config = dict(
    num_hidden_layers=9,
    hidden_size=512,
    num_attention_heads=24,
    num_key_value_heads=24,
    head_dim=32,
    intermediate_size=2048,
    vocab_size=36094,
    hidden_act='squared_relu',
    norm='rmsnorm',
    norm_place='pre',
    norm_eps=1e-05,
    positions='rope',
    rope_theta=1020.0,
    rope_fraction=0.5,
    qk_norm=True,
    attn_scale=0.359,
    bias='none',
    tie_word_embeddings=False,
    parallel_block=False,
    extras=['local attention windows', 'shifted keys', 'capped logits'],
    init='orth',
    init_std_qkv=0.032,
    init_std_o=0.00615,
    init_std_up=0.032,
    init_std_down=0.00377,
    init_out_by_depth=True,
    optimizer='ademamix',
    learning_rate=0.000373,
    beta1=0.9,
    weight_decay=0.0,
    lr_head=0.00501,
    warmup_steps=334,
    schedule='wsd',
    decay_fraction=0.741,
    decay_shape='pow',
    final_lr_fraction=0.0,
    batch_tokens=131072,
    max_seq_len=512,
    doc_mask=True,
    train_tokens=491900000,
    max_steps=3753,
    dataset='wikipedia_en',
)
Each number is 128 + 24 x the weight over its row's rms, rounded and kept within 0 to 255. Layers, rows and columns count from 0. The size above them is the row's rms in percent of the matrix's.

# layer 4 MLP down (transposed), 2048x512, rms 0.029, rows 691-703, columns 384-511
size [108 104 100 102  91 102  99 100 108  99 102 103 100]
[[128 127 129 139 142 144  51 114 112 121 124 136  99 148  83 140  80 159 146 124  92  83  88 162 120 130 164 148 111 153 145 113 112 118 122 140 170 110 144 111 129 120 113 174 149 113 121 175 117 102 107 142 155  92  87  99 147 153 136 146 148 174 119 140 150 147 167 115 135  84 147 110 147 137 121 140 145 125 108 122 123 121 114 109 160 144 130 122 145 132 133 115 148 145 148 124 104 121 164 134 110 123 107 162 104 155 115 122 125 145 136  81 124 136 123 148 117  86 149 144 113 118 157 106 111 158 124 126]
 [123 113 191 149 153 123 124 120 185 140 113 129 142 105  55 110  96  98 164 129 130 123 100 157 122 103 145 121 128 110 142 126 132 101 100 151 122 108 133 163 151 137 171 115 116 136  98 145  86 130 119 146 108 145 150 155 110 118 105  73 130 108 143 209 145 109 100 183 131 164  97 157 162 148 118 111 126 141  99 127  81 149  99 105 150 103 143 149 118 112 132 150 115 171 118 165  92 144  99 142 127 129 134 154 126 128 124 127 138 162 121 124 118 161 160 140 163 118 151  94 125 132  90 139 125 125  76 133]
 [137 165 119 124 167 140 170 134  96 173 111 132 132 123 109 122 131 131 121 136 125 127 122  85 126 146 135 137  93 109 130 132  81 119 133  95 125 101 138 146 125 117 157 132 113 149 129 146 124 136  73 135 169 147 124 131 154 157 110 204 166 133 133 135 125 147 159 126 123 172 112 108 156 107 129 171 112 125 152 150  79 149 183 110 153 139 148 160 100 134 177 124 104 156 123  95  94 136 140 164 141 117 163 100 131 146 176 133 115 114 118 145 149 114 160 139 153 137 122 111 156  71 122  96 107 170 138 108]
 [ 81 150 144 119  90 167 133 103 184 159 154 143 113 146 117 154 143  83 120 108 140 143  67 167 109 120 153 150 119 133 125 129 122 129 128  89 123 159 109 115 146 146 122  98 117 144  77 150 150 121 127 177 144 158 104 132 175 138 117  94 141  97 115 183 105 168 109 137 113 117 161 142 139 145 112 150 114 157 135 113  90 136 167 132 140 137  82  71 127 132 136  97 138 170  96 119 154 127 136 146  89 137 128 100 125 115 140 165 146 148 120 111 109 129 100  99 122 103 162  60 148 108 107  97 124 102 178 143]
 [164 106 174 139 128 116 163  85 155 140 129  95 160 126 107 120 162 140 170 113 143 102 123 149 129 173 144 167 117 124 146 111 149 147 152 146 138 158 173 167  98 162  98 145 151 150 139 134  89 126  90 119 150 104 109 130 119 106  88 214 123 147 149 143 153 113 149 127 119 145 128 126 150 116  82 143 120 123 127 122 120  90  89 120 148 108 146 167 145 137 127 105 136 140 100 100 134 137 114 146 146  99 126  97 113 130 108 156 139 142 117  61 153  81 122 164 106 134  97  94 147 125 152 129 131 122 106  94]
 [151 113 146 129 139 103 122 127 128 117 144 111 130 147 102  87 150 143 138  96 151 112 118 143  85 132 131 153 159 138 105 114  97 184 157 127  80 104 106  96 161 147 104 111 118  86 125 159 126 126 107 108 103 146 104 134 120 120 122 146 130  94 125 138 130 133  79 166 157 125 118 129 147 109 143 102 143  91 137 146 114 131 127 130 155  83 122 166 178 123 103  94 102 142 132 114 129 133 145 123 162 147 134 145 137 186 130 142 147 143  84 186 119 112 112 148 133 111 146 143 148 124 131 121 136 113  92 138]
 [122 116 101 158 127 155 133 108 126 114 119 130 129 150 148 144 102 155 125 148  93  96 165 119 124  87 144 121 154 151 147 144 163  90 115 134  89  85 132 160 142  73 131 159  92 114 138 116 134 145 126 142 135  90 150  62 108 104 108 157  97 115 157 149  93 143 107 167  82 158  85 141 119  87 127 123 131 109 145 117 117 110 114 123 102  99 123 104 159 107 100 170 111  84 148 119 167 142 123 203 146 136 129 102 146 122 162 165 124 104 151 146 110 131 141  85 118 119 145 126  97 136 127 168 103 130 139 160]
 [115 140 155 126 148 145 172 123 150  92  93 145 161 140 160  93 102 122 127 130 158 130 140 142 134 142 125 125 108 134 113 135 134 148 105 136 117 137 111 118 132  96 119 105 137  74 125 101  93  94 142 130 134 110 116 108 128 128 113 119 172 109 101 179 139 114 135 135 117  96 109 120 130 125 144 149 102 147 133 136 152 119 114 117 151 188 128 132 149 164 118 122 145 118 130 118 150 161 127 130 148 107  97 126 175  89 114 136  92 141 127 110 150 105 103 106 140  80 122 142 122 126 144 151 158  98 124 151]
 [178 109 136 155 163 113 125 125 136 154 141 145 172 134 150 111 124 113 147 126 136  90 115 103 145 148 128 109 119 118 122 121 179 106 175 154  98 140 108  80  91 122 156 142 138 168 112 172 151 127 144 141 107 111 106 119  91 115 120 149 114 149  92 114  66 119 128 139 147 129 123 169 131 138 131 123 169 137 117 127 151 114 121 160 127 124 128 140 142 140 115 122 121 139 130 143 129 132 116 166 140 121 125  77  95 139 132 159 155 101 136 114 115 128  90 128 157  82 156 150 127  76  94 131 120 146 111 123]
 [106 163 138 150 178 118 151  87 136 114 146 132 159 125  95 139 101  85 144 140 100 163 136 145 105 140 129 126 110 124 156 132 159 151 122 135 136 137 132 101 150 150 106 111 176 124 131 143 131 155 143 125 114 155 150 192 105 124 122 143  84 116 125 100 126 144 123 162 115 160 158 117 144 155  94 119 122 110 145 158 120  68 145 142 139  97 173 137 131 116 153 146 137 102 118 175 111 138 116  90 109 168 117 153 134 115 152 163 128 123 135 116 151 148 152 154 136 125  93 144 112  98 110 114 117 111 108 134]
 [118 137 102 133 132 116  91 142 120 127 116 140 128 116 132 118 132 148 122 140 141 100 139 107 116 120 138  97  94 111  95 126 122 154 130  98 129 141  99 109 109 142 124 109  86  95 164 156 126 143 191 150 171 106  83 100 148 129 118 145 123 120  78 119 100 104 148 150 143  80 142  98 129 149  97 148 122 160 131 172 104 149  88 108  80 155 122 122 161 105 147 148 120 136 129 110 125 106 135 144 147 117  88 149 137 131 123 145  93 113 149 151 132 112 128 128 116 146 124 106 116 135 139 161 141 110 151 137]
 [131 132 112 130 148 113 126 134 135 110 107 151  88 145 149 114 124 127 101 137 123 149 105 132 132 100 154 113 155 118 129 141 143 102 114 114 162 130 149 147 146 118 162 176 128 129 103 152 135 130 139 137 165 132 159 114 136 149 141 154 116 150 147 116 148  88 138 119 141 142 154 168 174 133 128 115 125 144  89  81 132 122 186 146  90  80 123 102 108 157 121  90 133 100 103 100 129  97  85 151 119 152 118 187 136 145 162 122 110 131 157 112 140 146 156 132 148 115 160 144 146 156 140 113  90 175 144 144]
 [134 161 141 115 140 146 166 128 102  97 164 137 104 154 166 151 140 128 143 136 118  95 132 137 143  92  76 120 121 143 153 140 158 111 156 161 138 149 131 113 116 148 135  90 118 116 131 161 116 119 126 120 138 120 115 145 116 145 102 115 116 136 107 147 114 144  78 139 142 121  89  95 135  94 132 129 123 132 150 118 165 133 118 146 102 152 154 140 119  87 115  91 160 113 118 114 149 137 157 129  83 117  79 141 121 143 126 125 149 123 158 114 102 103 121 136 151 161 173 154 131 112 116  93 158 142 139  83]]
# layer 4 MLP up, 2048x512, rms 0.0452, rows 692-703, columns 384-511
size [101  97 100  92 100 105  95 105  99 100 101 100]
[[144 155 116 106 117 151 137 112 123 144 140 105 148 136 141 124 104  99 154 112 130 104 142 142 142  94 169 136 170 128 165 130 153  87 106 123 115 156 149 164  99 165 126 152 103 134  80 163  89 148 102 148 170 107 123 115 127 123 155 129 127  85 127 129 144 123 163 159 155 149  84 136 129 130 132 172 138 118 137 133 133 112 122 156 146 138 123 112  91 110 117 106 122 113 126 132 132 142 102 140 107 149 143 131 163 117 139 103 115 171 125  94 117 149 130 115 105 152 136 153 106 134 150 154 143 134 143  91]
 [115 137 108 122 151 114 160 143 135 134 155 142 166  94 127 137 140 100 181 100 106 129 107  95 158 156 150  76 113 107 117  95 118 105 130  99 151 165 132 132 110 121 161  91 126 171 132 100 107 124 158 125 130  95 137 144 153 115 117 111 178 146  98 151 153 132 123  84  84 152 124 110 122 108 112 134 138  73  89 144 154 128 118 146 121  90 128 119 152 147 113 132 137 116 145 150 132 137 147  82 149  97 117 150 154 131 157 175 118 129 112 113 151 120 145 137 128 124 156 131 115  99 141 151 108 147 159 147]
 [121 128 128 134 117 155 137 138 121 158 140  86 127 181 113 105 133 173 104 102  71 122 150 105 177  81 149 146  99 135 141 138 143  91 129 116 170  84 108 143 113 130 148 126 167 102  98 152 118 148 133 121 104 104 136 131 152 111 132 122 135 111 135 136 138 116 115 114 130 160 137 111 160 138 114 118 102 136 147  95 164 147 134 165  70 109 115 101 106 116 119 146 147  79 147 118 109 155 137 141 110 132 120 100 118 156 146 115 137 107 107 143 168  93 147 129 120  92 158 103 129 106 142  76 149 142 111 114]
 [132 148  83 133 136 127 128 149 142 147 142 148 102 146 143 139 141 113  92 132 108 155 129  94 163 127 148 147  94 118 102 185 119 105 126 140 130 152 136  90 147 114 120 101 159  98 141 163 177 137 183 198 117 130  96 131 101 159 105 157 109 148 129 104 104 124 110 118 116 147 137 122 136 108 154 127  87 131 150 133  65 158 141 170  68 100  94 149 148 151 144 142 127 140 150 108 127 174 101 105  96 178 117 128 147 109 137 117 149  98 130 145 127 176 103 152 119 120 125 128 106 141 115 125 168 132 103 123]
 [135 152 103 172  94 133 144 161 158 163 139 105 161 118 130 174 101 120 105 122 155 166 168 121 105 128 140 158 102 136 159 114 122  92 144 126 115 119 138 135 128 158 153 144 146 114 112 127 130 133 140 149 136 176 159 139 125 126 146  89 129 146 106 110 163 110 126 118  89 107 156  92 154 137 102 120 122  90 103 120 129 133 103 114 152 125 131 147 152 126 118 117 173 147 168 145 112 157  85 128 116 104 158 139 133 155 136 128 108 125 129 125 136 109 108  93 118 137 157 148 114 134 125 143 146 152 123 142]
 [144 121  68 157 122 117 153 161 150 158 138 108 123  89 112 132 106 134 133  65 110 111 161 118 119 156 145  95 120 119 155  88 134 116 118 131 159 116 108 169 104 163 154 175 136 170 135 135 128 148 119 115 127 120 178  99 120 100 155 102 116 103 105 118 117 125 144 131  81  86 112 114  92 132 162 118 114 121 150 153 169 177 142 123 124 128 168 131  66 124 153 188  99 147  93 137 127 145 140 144  92  95  94 144 142 125  96 123 156 126  91 129 140 167 105 157 100 147 119 117 148  89 132 155 108 145 139 145]
 [116  89 107  96  95 145 127  85 123 143 105 115 106  98  93 122  89 201 149 103 123 165 143 134 129 125 139 113 114 160 167  73 119 122 124 108 126 130 110 167 100  63  96 131 143 140  83  95 102 120 135  87 174 150 113 105 131 127 140  92 113 152 135 143 143 145 131 130 104 167 143 134 109 103 121 102 129 124 186 160 148 117 117 163 136  93 158 115  90 133 130 139 115 157 157 165  84 166 150 161  88 125 148  85 163 150 124  99  67 139 181  53 143 124 114 102 132 103 175 100  99 127 118  94 124 138  65 128]
 [111  94 112 140 136 105 142 139 145 150 124 136  70 128 170 178 138 163 189 115  73 112 159 101 120 147 111 121 106 154 127 153 110 154 137  46 124 179 108 143 153 129 138  91 134 107  93 118 109 130 129 164 156 129 128 123 126 126 116 129 108 144  90 107 122 137 166 117 128 148 115 138 122 120 152  87 162 114  92 170 159 160 143 136 143  96 126 133 117 118 158 122 144  99  83 155 131 136 136 134 126 123 135 181 115 176 113 102  88 158 184 119 123 169 128 127  65 117 145 150 117 106 135 140  95 102 106  99]
 [ 96 168 107 139 147 150 142 124 110 125  80 125 115 129 111 128 167 141 102  73 158 106 131 119 136 119  97 109 111 102 143 126 144 135  74 147 185 143 114 131 110 131 155 127 151 155 146 158 114 135 121 116 114  79 139 138 122 131 112 103 126 161 153 163 116 146 127 106 113 127 148 101 138 136 143 148 119 137 102 127 112 134 111  97 133 172 185 101  98 122 151 130  89 127 104 160 117 122 142 107 118 110 125 141 113 193 152 112  88 120 125 104 142 128 143 133 123 144 121 132 134 124 148 124 103  86 116 119]
 [123 141 158 133 122 120 140 133 138 107 112 144 126 116 155 133 169 115  91 137 117 103 114  79 118 107 133 132 144 119 114  84 134  92 105  86 203 131  88 148 136 152 113 160 138 103 104 116 142 117 179  97 137 142 100 123 109 127 133  91 131 122  90 126 146 156 156 140 106 132 181 129 125 118 129 112 160 127 139 109 137  74 135 160  76 112 144 145 126 106 104 128 129 157 144 122 112 140 133 139 123 134 105 118 134 159 168 116 135 169 124 135 101 108  91 114  75 134 121 119  95 104  91 137 115  87 118 125]
 [ 77 128  93 144 111 134 160 130 143 148 157  83 146 134 110 132  87 127 176 132 117 151 151 147 131 147 127  89 114 181  88 118 147 120 103 163  75 137 101 119 119 131 136 149 130  92 126 119  87 133 125 115 115 119 154 136 137  70 106 121 139 141 131 135 103 118 133 156 139 142 103 132 139 140 114 121 120  81 163 143  89 132 135 103 143 126 131 114 134 120 124 157 100  78  92 136  41 121 123 155 123 143 158 126 114 149 131 103 104 164 124 108 139 115 106 127 137 119  88 121 140  80  81 163 128  86  63 124]
 [141 141 103 149 119 163 125 121  87 135 159  94 131 159 101 110 134 138 138 147 129 103 135 101 152 123 166 109 107 110 108 147 155 121 101 134 165  80 139 157 160 138 136 141 138 155 144  87 180 151 113 161 120 159 165 123  87 143 137 113 119 151 110 163 105 177 129 127 115 142 144 133 115 119 148 131 166 164 137 156  94 100 147 149 126 117 107 132 127 119  97 118 113 141 130 106 116 176 134 125 133 120 147  76 125 129 165 110 127 120 153 139 157 138 115 119 123 133 176  97 181  99 146 103 151 135  85 130]]